config.toml
intermediate_size = 1024
vocab_size = 32768
hidden_act = "xielu"
norm = "layernorm"
norm_eps = 1e-06
positions = "learned"
parallel_block = false
beta1 = 0.95
weight_decay = 0.22
lr_head = 0.0116
max_grad_norm = 2.0
warmup_steps = 445
Each number is 200 + 40 x the weight over the matrix's rms, rounded and kept within 0 to 999. Layers, rows and columns count from 0.

# up: layer 7 MLP up, 1024x256, rms 0.0431, rows 941-967, columns 0-127
# down: layer 7 MLP down (transposed), 1024x256, rms 0.0339, rows 941-967, columns 0-127
up941,209,150,153,128,176,203,151,159,180,189,240,245,148,183,230,207,160,197,144,257,182,153,188,196,151,253,202,151,186,249,221,126,225,210,203,133,138,219,203,239,214,235,143,233,214,201,205,136,147,214,165,114,186,247,178,212,244,177,235,187,172,258,230,224,261,196,163,212,221,178,224,200,186,191,256,235,235,221,204,234,211,232,249,277,138,207,261,142,213,181,182,165,176,176,173,221,185,195,203,161,198,127,155,243,183,225,141,212,216,210,210,186,281,192,204,171,87,185,159,196,207,200,169,203,190,139,148,208
down941,240,219,223,263,199,156,133,203,172,189,192,200,263,178,182,200,297,229,251,222,175,179,238,259,233,164,334,145,228,189,160,288,153,166,150,216,193,244,108,186,198,196,227,157,188,210,203,258,200,229,165,188,224,203,288,180,153,132,146,237,182,124,163,142,229,264,199,204,256,210,196,176,228,216,132,168,196,180,216,196,191,140,210,164,187,243,211,226,202,203,211,271,186,250,200,192,232,236,213,221,157,238,220,222,225,198,237,193,151,162,182,199,215,170,171,141,251,202,214,132,183,222,249,159,229,195,194,130
up942,239,185,219,186,168,172,197,210,212,195,187,237,184,176,231,166,128,198,212,229,253,125,149,145,214,203,165,168,165,213,228,236,209,140,230,213,239,155,150,208,223,157,163,206,203,198,165,222,215,179,165,185,123,194,236,158,237,263,180,197,187,238,155,139,266,229,203,129,201,195,224,177,211,210,169,226,178,264,229,151,226,168,217,240,156,214,294,217,197,197,242,226,200,225,204,229,197,190,178,206,194,182,149,242,215,242,203,204,200,195,213,213,169,253,161,157,262,201,180,196,155,206,134,212,256,184,209,217
down942,192,197,181,190,165,203,196,176,153,216,209,176,197,178,152,196,128,254,161,186,152,159,147,155,209,176,211,223,221,269,203,175,265,209,168,188,204,175,183,224,222,208,246,214,229,178,216,126,239,207,249,234,269,223,186,164,192,215,256,241,194,199,232,202,179,150,169,184,202,259,120,299,204,237,175,216,186,201,198,184,229,233,222,260,227,220,203,172,252,189,115,241,170,221,91,235,215,183,248,286,150,184,210,140,234,232,226,183,212,231,194,202,215,189,156,226,170,202,114,237,176,256,241,195,212,141,161,232
up943,199,202,205,156,122,210,185,203,220,221,104,244,152,163,200,158,203,151,179,171,242,196,213,202,183,160,289,230,107,203,185,222,169,199,206,198,166,211,227,154,160,239,144,202,150,197,214,234,184,156,222,189,187,182,200,197,280,167,175,267,111,161,190,191,225,116,245,228,160,220,160,253,172,147,176,231,183,197,222,156,225,241,207,139,221,272,161,206,190,231,193,144,211,261,132,199,210,242,197,235,271,235,167,212,271,229,174,240,234,152,224,205,116,176,260,162,201,244,201,168,207,136,190,163,147,227,256,143
down943,196,224,164,215,200,288,229,236,171,191,124,164,202,140,179,173,168,258,176,186,240,238,261,188,179,181,214,170,264,202,154,133,214,274,180,186,163,250,203,263,225,143,166,179,236,205,229,181,242,245,201,191,200,202,213,185,156,220,220,181,193,148,172,216,183,228,193,190,225,251,162,256,136,261,214,174,245,248,175,212,186,223,184,208,186,190,243,220,206,177,142,205,201,169,237,152,189,257,221,193,214,239,177,205,149,213,191,202,128,255,208,199,151,250,220,310,238,176,140,181,203,179,251,185,150,248,216,237
up944,190,249,256,180,212,223,173,178,219,168,261,212,245,184,145,194,218,170,141,211,263,135,186,190,185,205,212,177,218,146,198,193,225,216,256,205,185,218,232,184,250,211,208,163,184,163,198,236,238,197,191,197,270,205,221,150,200,121,138,278,122,176,223,207,266,183,181,193,220,208,231,207,194,199,181,187,197,283,205,158,233,173,134,155,169,188,172,173,191,171,234,205,252,214,247,173,151,228,176,185,247,202,206,217,149,184,232,169,250,166,151,259,165,253,189,155,242,215,185,211,192,246,235,138,159,162,295,188
down944,197,188,127,222,188,211,94,202,217,226,184,184,186,196,213,252,178,188,231,235,133,316,160,193,207,255,224,177,224,243,171,194,235,242,183,215,138,260,173,189,189,185,167,208,235,244,202,181,195,228,184,175,245,130,219,144,286,210,229,210,198,179,157,186,194,187,186,154,191,219,173,222,234,200,217,206,239,169,234,186,181,178,224,188,149,210,140,163,183,156,236,181,194,204,161,298,174,197,211,192,183,244,136,197,229,221,186,224,198,198,245,201,262,263,200,212,176,165,128,226,165,112,161,214,212,188,155,171
up945,177,131,198,210,154,107,199,210,171,252,197,208,226,120,180,195,284,156,96,217,220,214,175,165,202,130,164,162,123,121,192,207,217,213,178,206,161,184,231,166,165,211,194,176,233,186,203,148,193,163,183,219,244,150,230,141,201,213,236,186,211,158,259,230,174,192,206,171,287,206,139,207,197,192,188,220,238,183,205,168,207,146,223,168,245,228,172,203,163,192,201,181,205,210,161,186,211,204,222,227,190,182,245,167,185,191,273,178,191,222,229,251,202,175,202,159,163,158,196,235,248,227,200,244,162,172,192,186
down945,189,214,254,212,189,239,204,180,192,188,235,236,189,250,166,204,219,256,248,209,208,143,137,204,159,249,267,174,195,200,201,154,224,175,138,166,216,233,226,170,208,189,203,178,241,219,238,221,244,268,187,129,150,175,217,270,164,241,166,234,210,159,168,172,192,217,182,192,199,197,280,164,219,290,159,218,198,159,189,211,210,184,209,249,173,91,103,216,232,253,208,275,198,248,202,228,171,169,146,139,200,230,188,168,198,205,208,229,183,220,276,237,201,210,138,205,185,253,166,183,167,206,246,151,220,201,183,261
up946,230,220,274,231,157,201,112,197,178,210,245,204,181,196,158,144,177,236,213,209,172,161,207,137,164,119,191,189,209,188,142,223,198,201,160,148,137,133,153,238,139,218,268,210,201,188,230,224,259,194,202,224,173,219,174,207,158,177,145,198,156,183,153,207,174,235,176,176,184,249,223,201,211,203,244,275,164,248,208,181,190,205,186,224,192,234,298,184,261,241,206,220,122,226,173,255,155,192,234,219,221,194,155,162,250,241,231,192,155,156,227,185,222,258,210,196,185,232,288,185,139,233,188,210,187,170,227,180
down946,191,167,163,255,199,149,284,150,252,243,222,290,246,216,223,181,209,209,181,212,196,221,216,188,130,170,168,198,174,205,196,191,165,168,188,263,236,204,246,240,164,198,233,171,184,217,230,221,308,193,216,243,211,121,253,242,239,213,185,175,175,155,192,249,236,274,260,264,203,179,117,135,175,207,211,260,116,233,233,210,190,162,166,238,199,190,217,147,183,110,183,204,179,188,236,198,271,235,192,187,181,211,176,210,94,152,195,169,213,227,255,296,195,199,168,156,225,181,207,141,203,198,229,165,154,222,162,205
up947,212,168,192,211,162,180,264,165,143,221,249,187,178,212,210,152,189,141,181,175,145,214,209,224,109,130,158,150,225,219,179,182,258,140,246,230,228,202,242,248,202,213,231,242,252,176,239,148,206,271,158,138,199,217,134,221,189,197,162,215,117,232,272,195,198,218,240,154,171,220,197,188,243,159,128,205,191,218,255,225,215,190,236,273,175,228,165,218,277,215,120,207,169,258,214,234,207,214,216,230,270,180,222,171,240,211,209,200,268,180,189,287,222,234,232,266,143,260,248,156,200,258,240,168,195,177,154,194
down947,156,211,200,154,140,232,162,222,256,198,259,193,198,173,162,163,191,186,149,207,198,209,209,230,205,158,242,180,124,180,189,174,210,211,194,190,176,224,192,175,219,204,185,177,220,175,187,199,182,208,215,161,195,120,202,221,170,216,265,203,193,205,176,204,198,292,154,141,223,221,141,163,149,262,190,193,202,134,275,196,219,216,208,222,215,118,86,188,198,225,234,190,229,280,220,209,265,213,191,267,198,203,167,281,127,216,210,202,223,232,246,175,222,210,182,226,195,229,218,196,146,192,208,194,230,213,208,226
up948,129,220,192,187,166,181,267,208,204,173,172,231,193,173,138,180,197,189,179,210,186,174,216,240,139,235,115,249,159,229,258,127,184,225,190,152,202,219,222,233,102,225,266,190,234,200,226,243,269,228,239,253,186,181,156,239,172,307,192,167,148,206,241,180,191,226,237,262,115,179,136,165,147,175,184,205,202,180,280,175,275,141,251,210,228,266,162,194,128,177,174,204,208,245,222,228,244,212,171,265,160,185,102,227,185,208,214,237,164,157,165,233,187,224,201,211,110,218,161,211,205,149,261,229,226,210,168,177
down948,196,228,209,277,171,199,203,236,224,237,199,238,241,134,158,184,199,202,170,252,181,207,269,191,244,144,166,107,181,177,172,175,286,245,264,189,226,196,224,161,192,271,225,176,237,231,180,210,227,218,230,211,261,158,113,199,153,227,183,176,154,172,134,224,197,276,211,222,216,220,169,113,199,163,93,203,176,184,112,219,86,246,252,224,258,190,267,210,193,167,194,207,212,114,229,222,184,173,236,152,258,208,165,135,261,283,236,240,251,154,266,162,208,208,251,207,213,218,226,158,239,234,215,225,182,218,209,119
up949,206,227,133,240,158,208,183,210,226,228,155,233,239,185,153,107,179,230,164,206,187,221,199,194,166,206,207,149,179,266,171,197,228,170,240,178,239,214,159,214,235,164,195,268,210,182,323,167,187,161,213,161,168,189,209,223,139,226,174,182,225,235,249,331,231,152,144,220,211,172,222,139,181,184,228,198,199,211,214,229,195,155,242,234,172,205,145,232,181,216,216,271,256,224,271,189,171,181,184,183,215,189,153,221,216,242,153,196,153,124,171,219,261,206,230,185,188,292,212,153,191,182,156,197,240,219,230,238
down949,219,251,198,205,228,232,254,167,191,236,164,227,307,207,201,263,241,231,307,189,118,238,220,246,143,223,171,267,188,208,180,157,139,258,268,180,289,240,201,192,220,181,200,248,195,214,156,278,283,156,162,245,179,183,269,205,163,149,176,229,138,159,168,163,244,202,178,210,183,207,175,160,187,276,250,200,224,134,164,159,175,197,227,224,166,193,205,178,208,185,279,181,177,188,195,146,209,204,169,203,127,182,188,211,192,251,188,152,191,261,197,263,159,106,150,186,129,214,251,267,200,201,221,201,136,168,120,131
up950,212,215,196,213,181,213,192,178,184,166,222,167,276,173,118,215,209,169,227,168,201,211,188,180,226,162,196,191,167,157,196,229,169,176,161,188,204,167,195,265,251,224,248,257,167,183,201,221,231,225,186,183,233,201,251,222,292,181,173,278,240,119,256,205,158,173,171,215,207,203,142,121,188,206,267,142,171,205,185,243,194,165,239,186,246,197,189,224,179,240,228,159,189,204,229,182,180,251,171,278,191,201,182,175,200,172,185,186,166,182,218,220,121,245,226,178,143,222,213,190,237,161,215,132,172,137,220,192
down950,233,208,235,175,231,214,146,173,177,215,193,211,184,212,243,232,204,218,251,191,215,234,241,216,162,169,212,173,251,244,244,186,226,200,225,215,151,217,189,240,208,242,235,203,235,160,188,252,164,166,179,264,222,260,204,221,186,219,216,202,177,248,177,190,308,261,244,199,166,202,124,189,207,188,182,228,215,155,188,149,198,211,151,228,210,185,159,198,193,185,224,182,185,160,166,214,253,185,207,181,208,182,215,228,171,159,242,201,221,167,191,184,230,190,166,202,205,184,239,195,106,288,243,172,143,182,214,207
up951,215,257,92,174,208,196,182,275,191,190,230,188,246,170,166,152,213,253,183,211,273,235,178,183,210,202,172,178,155,271,178,166,216,215,259,243,189,158,154,264,159,198,197,236,191,177,308,234,225,179,141,231,212,137,166,187,214,195,174,196,222,135,138,209,298,186,212,263,156,158,222,154,214,158,256,214,63,211,158,234,201,145,171,238,177,181,248,147,233,312,182,214,213,284,164,209,249,149,225,229,252,271,150,207,256,274,238,294,184,268,162,186,197,251,187,187,126,223,241,185,159,170,155,213,177,209,207,210
down951,218,144,274,189,198,135,202,184,217,199,202,195,151,182,222,147,209,195,118,191,196,209,183,227,189,261,203,215,192,228,271,158,191,223,145,151,260,178,222,184,149,218,247,241,120,163,185,134,214,177,230,221,173,263,207,209,229,232,213,211,146,277,234,259,194,214,243,204,124,318,183,161,162,295,236,241,156,181,241,200,200,192,266,241,184,169,153,172,181,163,209,213,192,220,241,223,199,206,200,229,237,143,244,203,185,200,201,206,281,182,221,184,185,203,189,226,99,263,149,145,188,290,195,173,203,134,257,192
up952,267,223,187,157,122,137,239,236,165,243,178,165,214,201,256,105,191,277,236,128,138,172,228,201,213,200,236,114,238,157,309,214,153,163,140,274,280,261,186,216,178,193,209,258,151,164,243,183,191,72,223,236,204,208,161,156,192,176,202,294,244,249,185,231,275,98,211,128,177,224,183,184,105,267,256,236,174,250,229,211,194,155,259,282,93,204,204,191,177,132,242,226,191,173,311,197,192,202,198,210,176,190,194,268,145,193,189,193,194,190,163,187,194,218,210,173,210,212,284,176,138,190,182,237,247,246,186,157
down952,208,294,237,197,217,155,235,213,208,189,184,146,177,197,270,168,236,136,226,216,276,264,203,223,105,236,240,204,163,198,267,275,158,166,146,192,254,226,151,197,208,197,213,183,206,175,276,229,155,150,206,159,352,176,222,176,166,276,207,239,153,261,236,159,245,234,179,103,229,191,219,202,125,173,189,165,215,196,235,247,161,197,161,186,140,228,162,192,204,168,221,243,161,192,277,184,180,199,197,188,121,132,143,193,230,200,193,259,203,254,148,232,187,248,189,199,214,161,209,223,162,223,262,158,139,154,154,122
up953,191,203,224,212,169,159,169,205,154,180,241,135,184,183,234,170,169,170,224,232,171,260,199,162,173,188,207,183,155,190,171,165,249,217,282,203,77,190,126,257,208,139,156,259,161,91,193,217,206,186,197,179,235,223,165,202,230,213,157,182,137,192,218,193,240,166,203,247,173,175,83,158,202,137,244,268,134,233,163,176,217,123,139,249,167,212,209,246,178,235,242,245,177,149,228,214,208,295,230,244,286,210,164,191,236,189,249,202,286,176,252,265,172,191,287,207,205,188,223,151,228,293,234,137,163,200,202,155
down953,186,191,172,219,354,175,218,147,135,227,188,247,202,174,161,190,212,245,128,221,302,201,224,211,242,133,194,138,244,265,205,204,160,213,159,210,248,121,118,91,267,147,230,158,175,206,191,193,178,180,247,188,230,186,190,216,178,212,114,274,170,245,199,230,123,235,170,179,169,180,110,170,196,204,228,275,162,200,168,264,168,207,228,163,216,209,281,223,175,208,186,194,132,203,248,135,98,235,188,172,246,200,260,226,204,141,235,204,151,204,202,220,221,170,249,221,195,170,256,161,190,164,164,260,165,131,190,149
up954,224,210,252,170,161,134,197,201,227,267,217,242,215,200,231,164,183,153,176,164,184,187,252,195,125,154,247,176,196,275,160,180,214,205,167,208,259,254,190,265,168,211,180,142,215,222,228,179,238,211,198,249,226,189,207,133,180,172,216,225,228,176,269,179,184,193,225,266,235,171,135,186,234,214,194,244,157,191,198,226,203,224,124,244,229,192,194,167,257,172,165,208,284,213,249,278,217,249,210,232,205,240,236,104,174,250,205,190,233,189,107,228,209,208,144,211,145,188,189,213,158,268,222,200,256,119,164,136
down954,194,184,222,163,114,155,243,243,198,172,123,198,224,135,187,260,159,208,133,201,130,198,206,237,137,321,254,194,182,169,149,179,281,202,168,205,202,187,240,259,207,194,165,164,223,194,240,117,259,176,134,290,252,188,232,209,181,231,247,176,166,240,262,145,229,137,192,222,151,247,147,171,203,254,249,168,210,204,181,222,227,187,221,171,192,99,176,203,174,108,177,237,202,220,216,204,221,198,193,246,192,258,296,241,162,226,267,129,208,154,185,213,191,104,205,256,195,175,213,112,202,245,227,177,148,287,137,212
up955,196,189,259,200,200,94,176,208,176,232,144,255,212,204,219,213,103,224,171,212,247,255,201,189,206,157,180,226,193,160,223,240,236,246,232,222,148,178,130,203,204,112,268,210,222,184,295,229,167,154,163,209,156,200,190,242,121,162,168,256,216,220,160,290,185,145,215,209,146,151,240,112,256,143,263,155,178,210,213,221,247,204,184,179,250,230,200,206,223,225,244,187,234,190,170,217,255,131,144,269,202,304,171,122,183,206,201,193,238,186,176,165,165,237,232,227,196,172,211,169,255,118,152,244,199,159,149,143
down955,168,222,210,134,160,252,205,150,218,126,226,172,168,257,200,237,182,220,241,183,205,106,195,169,240,328,203,226,205,150,216,169,201,155,194,234,232,255,225,216,212,185,177,242,208,145,186,220,188,166,245,193,175,258,227,218,137,208,212,188,154,222,170,196,298,190,183,186,162,263,207,141,210,282,205,229,174,250,181,199,212,259,125,127,278,158,199,228,204,173,199,249,210,213,223,260,142,223,195,250,227,220,199,213,196,205,196,197,208,161,298,136,273,161,241,175,228,146,204,209,172,219,186,213,155,161,185,195
up956,235,231,119,236,200,240,151,223,232,253,126,185,169,162,216,251,174,147,172,225,185,142,244,172,151,184,205,205,230,122,222,178,165,158,190,122,123,186,157,206,238,186,147,278,234,236,228,189,171,145,256,127,186,151,197,197,209,248,200,216,262,288,248,148,230,296,245,239,209,221,206,292,241,137,192,202,204,201,188,207,298,160,284,180,89,270,159,198,232,148,210,190,139,234,216,239,182,166,201,199,140,136,220,162,162,118,160,283,193,156,140,216,230,211,246,113,184,254,204,225,213,164,216,175,251,100,247,174
down956,153,146,185,155,193,170,109,137,198,272,176,201,211,187,176,211,244,220,184,135,124,215,228,244,193,222,177,210,314,163,179,122,195,280,200,178,177,166,213,243,189,231,172,222,192,202,157,177,243,317,190,231,129,268,236,256,215,145,149,217,206,185,165,245,246,152,180,178,168,109,280,175,235,194,141,202,199,216,190,259,217,144,167,224,159,230,271,313,131,257,195,248,194,115,63,191,186,240,195,174,172,274,188,167,205,208,250,203,219,162,127,219,136,225,213,217,241,227,221,241,205,224,224,220,257,232,196,211
up957,145,256,159,172,244,239,240,179,63,170,220,253,248,217,246,185,153,211,173,263,207,254,292,191,216,225,244,173,202,194,271,235,231,254,199,256,242,362,189,185,140,135,236,164,251,162,245,174,189,144,305,198,235,191,209,73,249,200,147,154,216,302,173,186,201,128,255,146,220,201,162,234,180,260,205,187,174,192,240,226,239,163,221,191,152,257,187,216,236,168,194,204,257,171,258,150,247,182,226,276,114,234,172,160,225,213,276,200,183,262,198,208,261,214,212,285,170,144,213,155,176,148,283,223,122,221,131,183
down957,311,130,224,215,210,215,247,164,262,210,239,304,275,115,193,185,175,186,100,291,152,265,190,228,212,159,196,197,190,196,248,194,208,297,171,175,145,134,171,162,293,156,216,142,130,233,209,212,158,233,195,253,153,161,304,168,215,238,230,136,213,184,174,184,237,237,213,285,265,140,163,191,189,289,200,165,174,229,267,202,303,223,282,222,221,224,278,252,245,225,183,248,215,181,206,185,144,223,316,187,230,227,220,188,169,209,240,244,196,241,218,159,176,156,180,171,155,193,113,247,154,238,254,144,183,212,215,162
up958,183,227,161,125,202,152,234,201,175,229,180,225,185,202,213,201,184,221,165,175,254,209,225,200,235,204,201,220,210,172,172,203,255,173,240,190,164,146,167,233,224,157,191,194,246,204,205,247,177,219,161,223,230,200,230,234,177,270,231,230,178,156,171,218,259,254,199,246,149,185,208,207,173,177,225,166,154,266,311,160,147,168,172,243,222,181,191,192,251,211,201,156,225,174,152,189,209,249,204,152,208,199,203,213,239,185,193,164,160,174,210,237,242,214,163,237,154,218,220,166,155,263,252,228,147,197,234,214
down958,157,205,201,246,204,240,189,198,161,277,148,198,249,249,220,216,214,229,260,202,150,171,138,204,279,198,140,230,209,217,225,202,142,95,149,149,225,241,213,225,247,160,179,203,109,196,206,237,206,194,220,248,164,200,229,257,241,211,237,218,276,239,195,106,170,165,192,179,316,203,176,248,235,236,145,188,155,209,158,206,193,176,139,215,185,290,188,153,190,158,185,146,261,213,235,165,204,203,213,212,174,268,219,177,180,243,150,194,185,195,218,173,168,205,182,243,249,191,227,194,209,145,177,208,207,227,160,217
up959,172,182,181,159,222,169,204,204,256,251,227,181,157,164,223,275,213,133,204,222,227,225,204,204,131,143,197,164,216,155,253,185,179,172,179,254,172,278,140,163,131,194,268,238,180,214,161,259,233,157,192,236,137,166,209,204,205,196,220,154,193,207,254,168,204,247,244,203,207,174,153,152,191,178,215,173,172,188,263,174,163,196,163,221,154,219,249,155,231,220,197,166,188,207,217,202,214,208,235,185,164,219,110,260,177,204,199,148,198,154,235,201,207,237,224,180,270,202,179,154,185,182,179,245,238,225,175,194
down959,129,183,213,156,145,166,127,104,153,224,207,239,284,241,130,216,134,254,226,162,201,205,145,278,174,231,245,214,192,205,183,169,293,206,210,222,279,194,265,211,221,164,130,165,259,176,234,177,188,191,271,251,223,278,205,237,143,176,119,192,153,204,227,283,194,147,215,121,195,179,176,238,178,227,212,192,247,222,199,253,189,217,252,217,227,211,175,232,193,198,90,210,198,189,155,189,197,199,159,246,191,226,206,174,245,181,224,188,172,241,230,131,245,207,228,184,185,218,198,266,237,158,262,188,196,185,104,229
up960,207,162,171,164,178,290,174,218,114,208,152,289,132,157,176,206,102,238,227,221,223,174,246,200,158,199,254,185,158,209,254,156,206,192,202,194,196,172,151,153,229,166,229,216,164,121,199,173,208,102,231,259,193,205,213,151,170,201,216,220,205,239,168,281,174,176,174,197,170,147,172,168,113,214,235,236,221,245,240,167,246,220,182,257,241,247,277,165,145,171,181,240,207,164,220,200,137,200,181,204,217,187,252,218,186,145,191,222,178,180,201,246,211,255,189,268,136,230,227,185,187,223,271,192,212,197,212,252
down960,170,261,227,153,195,244,191,205,263,214,179,239,171,183,171,194,182,217,160,236,283,169,152,199,177,226,247,201,244,149,162,135,215,187,185,171,212,181,188,206,152,250,204,181,188,211,136,172,131,199,263,181,173,95,151,179,178,184,254,185,180,230,201,239,200,174,272,201,181,217,187,137,225,208,153,213,190,130,146,226,190,206,194,221,250,293,267,189,177,228,168,191,232,169,239,176,209,196,112,283,179,225,218,192,192,167,207,185,182,169,268,144,202,170,181,231,233,196,142,201,258,168,181,186,196,199,202,214
up961,190,182,245,216,189,155,198,159,222,227,184,215,149,213,249,130,214,171,245,148,183,183,143,195,204,224,177,187,185,210,171,206,225,177,181,223,256,219,148,195,192,170,184,231,168,178,171,241,216,182,228,185,142,206,240,231,212,207,229,242,221,169,148,150,185,186,134,154,197,187,216,196,175,194,278,174,180,213,208,210,162,190,254,173,180,262,194,251,256,221,183,245,169,197,193,235,155,170,146,181,175,163,202,232,197,195,216,186,162,165,209,145,205,198,176,169,248,241,277,191,236,171,186,197,181,234,193,203
down961,217,248,154,186,238,229,177,188,226,186,208,234,208,152,188,253,208,165,127,263,194,213,213,216,158,180,268,120,144,193,248,201,216,231,204,219,176,172,277,237,187,172,272,238,219,180,228,171,115,191,266,231,290,172,206,118,239,261,203,103,224,216,255,214,214,187,178,260,182,254,175,217,231,195,187,171,227,166,262,312,225,226,180,242,180,203,240,198,205,189,157,213,201,181,172,155,168,261,182,213,180,194,234,205,216,191,220,141,164,163,124,204,177,188,209,236,195,177,186,192,133,242,189,232,165,145,240,122
up962,233,184,154,198,113,241,153,180,218,230,263,243,156,210,237,198,164,251,182,176,203,179,200,195,156,160,173,169,204,183,205,196,177,285,251,217,119,304,196,248,121,208,207,203,247,176,259,189,221,150,282,143,153,195,194,192,161,209,169,125,193,213,142,183,179,238,268,227,164,190,183,159,190,256,134,229,115,212,187,133,240,164,193,232,155,256,231,173,160,221,221,161,261,148,236,160,167,241,157,213,167,199,180,238,162,136,265,239,196,177,180,180,220,120,212,213,249,175,233,103,172,244,218,175,161,215,190,148
down962,169,149,202,203,145,166,312,223,144,148,223,165,303,94,128,188,239,197,190,258,230,126,184,175,219,202,285,181,149,222,208,168,186,174,165,222,223,190,225,251,263,194,224,222,150,240,183,218,234,196,210,251,236,145,287,257,231,174,293,205,241,209,124,234,175,170,240,211,194,222,176,207,275,163,185,245,221,125,169,273,138,236,230,223,221,237,146,174,212,204,209,255,211,213,158,196,223,220,219,218,279,270,172,203,230,249,195,129,146,246,223,174,173,181,192,174,190,231,198,235,160,238,229,152,189,229,220,124
up963,175,205,195,174,232,195,202,249,121,165,221,240,146,161,192,197,188,187,223,230,231,165,195,126,203,232,160,184,203,235,193,125,267,200,228,228,180,166,264,213,150,243,183,128,210,172,158,117,189,119,182,197,203,197,153,214,208,167,178,187,154,164,184,198,174,232,187,210,116,202,257,132,287,197,191,271,202,220,201,234,151,215,176,200,145,220,151,287,183,228,185,256,187,217,110,251,253,213,161,162,248,220,245,162,181,173,224,191,174,207,131,161,210,189,217,152,244,225,226,214,157,175,265,151,145,256,247,184
down963,182,187,168,206,189,226,221,212,218,216,105,118,261,280,119,212,226,200,221,181,162,211,182,176,184,243,203,205,204,163,134,265,202,201,239,192,270,212,211,160,252,187,196,223,199,206,157,211,280,135,195,154,199,215,236,153,171,242,201,211,191,226,215,232,196,169,206,186,255,174,193,171,157,286,211,147,224,200,221,181,183,187,212,218,210,210,234,125,202,153,183,202,178,227,242,121,132,186,168,257,179,169,184,291,178,312,154,214,200,231,210,175,205,132,221,148,181,202,148,179,257,249,197,190,169,196,142,203
up964,194,246,224,206,237,213,90,215,139,231,176,213,251,179,224,183,143,127,197,228,282,269,245,163,250,174,233,145,132,153,219,105,274,219,298,172,202,227,204,231,156,216,182,259,192,195,227,199,167,235,174,198,146,254,162,189,241,257,135,131,255,134,215,148,181,136,193,209,197,132,240,247,223,157,162,236,187,183,194,200,225,214,122,209,208,211,225,241,197,177,192,222,174,197,189,265,147,235,184,155,149,256,165,185,253,162,143,173,184,218,206,195,245,152,170,245,201,243,256,169,208,161,246,194,204,207,205,165
down964,199,227,226,114,187,261,262,134,216,217,173,158,222,199,158,215,122,246,216,235,172,133,136,219,209,193,158,168,176,152,177,216,195,213,257,258,160,211,213,167,179,220,166,221,184,190,186,256,223,146,177,234,286,207,214,248,216,209,182,259,188,106,254,236,123,164,252,188,184,204,181,228,154,236,246,202,267,275,216,179,235,183,191,247,86,275,181,139,238,191,194,195,271,195,187,173,218,185,228,169,201,142,237,167,160,197,231,214,183,237,153,140,188,235,230,213,158,279,234,241,183,257,207,188,148,222,100,127
up965,190,196,227,211,242,252,234,218,142,186,213,164,178,204,192,220,183,185,151,185,258,125,171,208,161,201,190,176,168,211,241,143,293,144,218,148,204,205,208,237,212,125,280,268,295,177,191,146,193,139,209,210,168,164,197,190,192,180,226,186,210,230,234,166,259,182,178,231,164,150,123,212,210,127,189,204,216,221,315,113,173,220,142,174,153,231,267,120,209,250,224,207,197,193,228,211,188,156,181,248,113,194,200,143,169,244,135,215,196,180,178,132,269,281,171,245,175,244,191,217,182,220,161,254,201,212,214,216
down965,225,182,241,145,195,113,101,224,160,185,173,238,191,71,177,180,211,153,121,217,267,207,168,160,196,211,277,130,232,221,158,218,214,276,204,285,222,251,203,194,217,218,205,156,182,196,245,126,150,235,217,211,161,182,195,182,186,190,219,260,230,244,261,174,198,218,265,189,195,243,151,188,230,203,229,236,192,222,159,239,183,213,275,243,224,268,174,213,206,184,271,259,146,243,217,224,221,246,232,197,267,273,187,204,232,202,184,209,197,248,253,190,211,175,185,153,171,149,179,271,239,157,186,178,221,217,210,166
up966,117,269,172,118,212,188,185,157,222,193,197,198,157,184,221,168,202,196,187,177,225,161,191,175,256,204,217,207,161,215,210,221,238,230,248,198,209,234,278,171,155,123,217,159,169,168,242,202,214,261,228,200,183,229,171,253,187,164,167,215,173,187,197,259,228,188,167,212,175,160,172,180,206,143,204,201,183,194,195,169,249,146,180,164,209,201,186,232,222,233,208,227,232,222,120,138,195,223,213,211,226,241,214,129,177,169,189,242,136,191,207,224,213,216,191,224,214,211,206,218,175,133,231,250,200,187,226,185
down966,211,161,191,162,209,206,278,254,241,194,214,220,267,194,150,214,220,207,222,155,172,191,230,146,162,134,208,180,165,240,177,195,227,222,224,223,169,198,174,192,205,179,161,156,133,166,137,186,179,193,234,234,206,152,198,197,167,253,205,206,208,241,220,188,161,155,183,154,212,191,223,188,230,298,192,196,191,145,208,171,238,182,191,299,282,256,168,174,227,163,194,166,222,164,188,137,247,162,127,180,161,20,291,234,201,207,204,180,199,117,175,208,204,141,218,191,268,184,221,180,214,210,156,179,268,197,186,236
up967,168,200,227,157,214,126,205,222,163,175,201,269,144,226,196,202,176,151,169,223,179,222,204,191,236,228,160,189,225,277,170,205,251,207,236,190,184,163,259,225,244,217,232,275,264,217,245,195,312,278,246,209,148,183,199,183,198,236,159,207,152,209,161,233,187,223,187,124,160,304,121,311,205,92,240,249,131,183,214,142,250,206,234,205,181,208,279,241,273,134,202,225,239,210,159,173,223,244,232,130,234,241,208,199,164,203,202,165,229,183,100,183,168,222,171,235,181,170,196,168,171,171,169,210,218,237,163,167
down967,155,188,220,122,217,256,200,266,242,247,185,212,224,96,172,277,106,256,139,287,137,190,174,216,184,295,254,207,214,191,227,136,216,179,173,161,264,247,186,229,164,248,95,180,239,186,221,127,173,143,195,219,316,180,195,193,197,204,172,184,158,254,197,175,265,231,179,273,62,280,235,177,247,213,198,178,174,166,240,176,212,215,174,156,214,14,223,190,183,183,235,209,216,259,214,232,106,134,235,242,245,203,274,184,226,148,211,186,164,159,271,162,218,210,228,188,231,183,204,199,147,196,156,205,191,137,152,204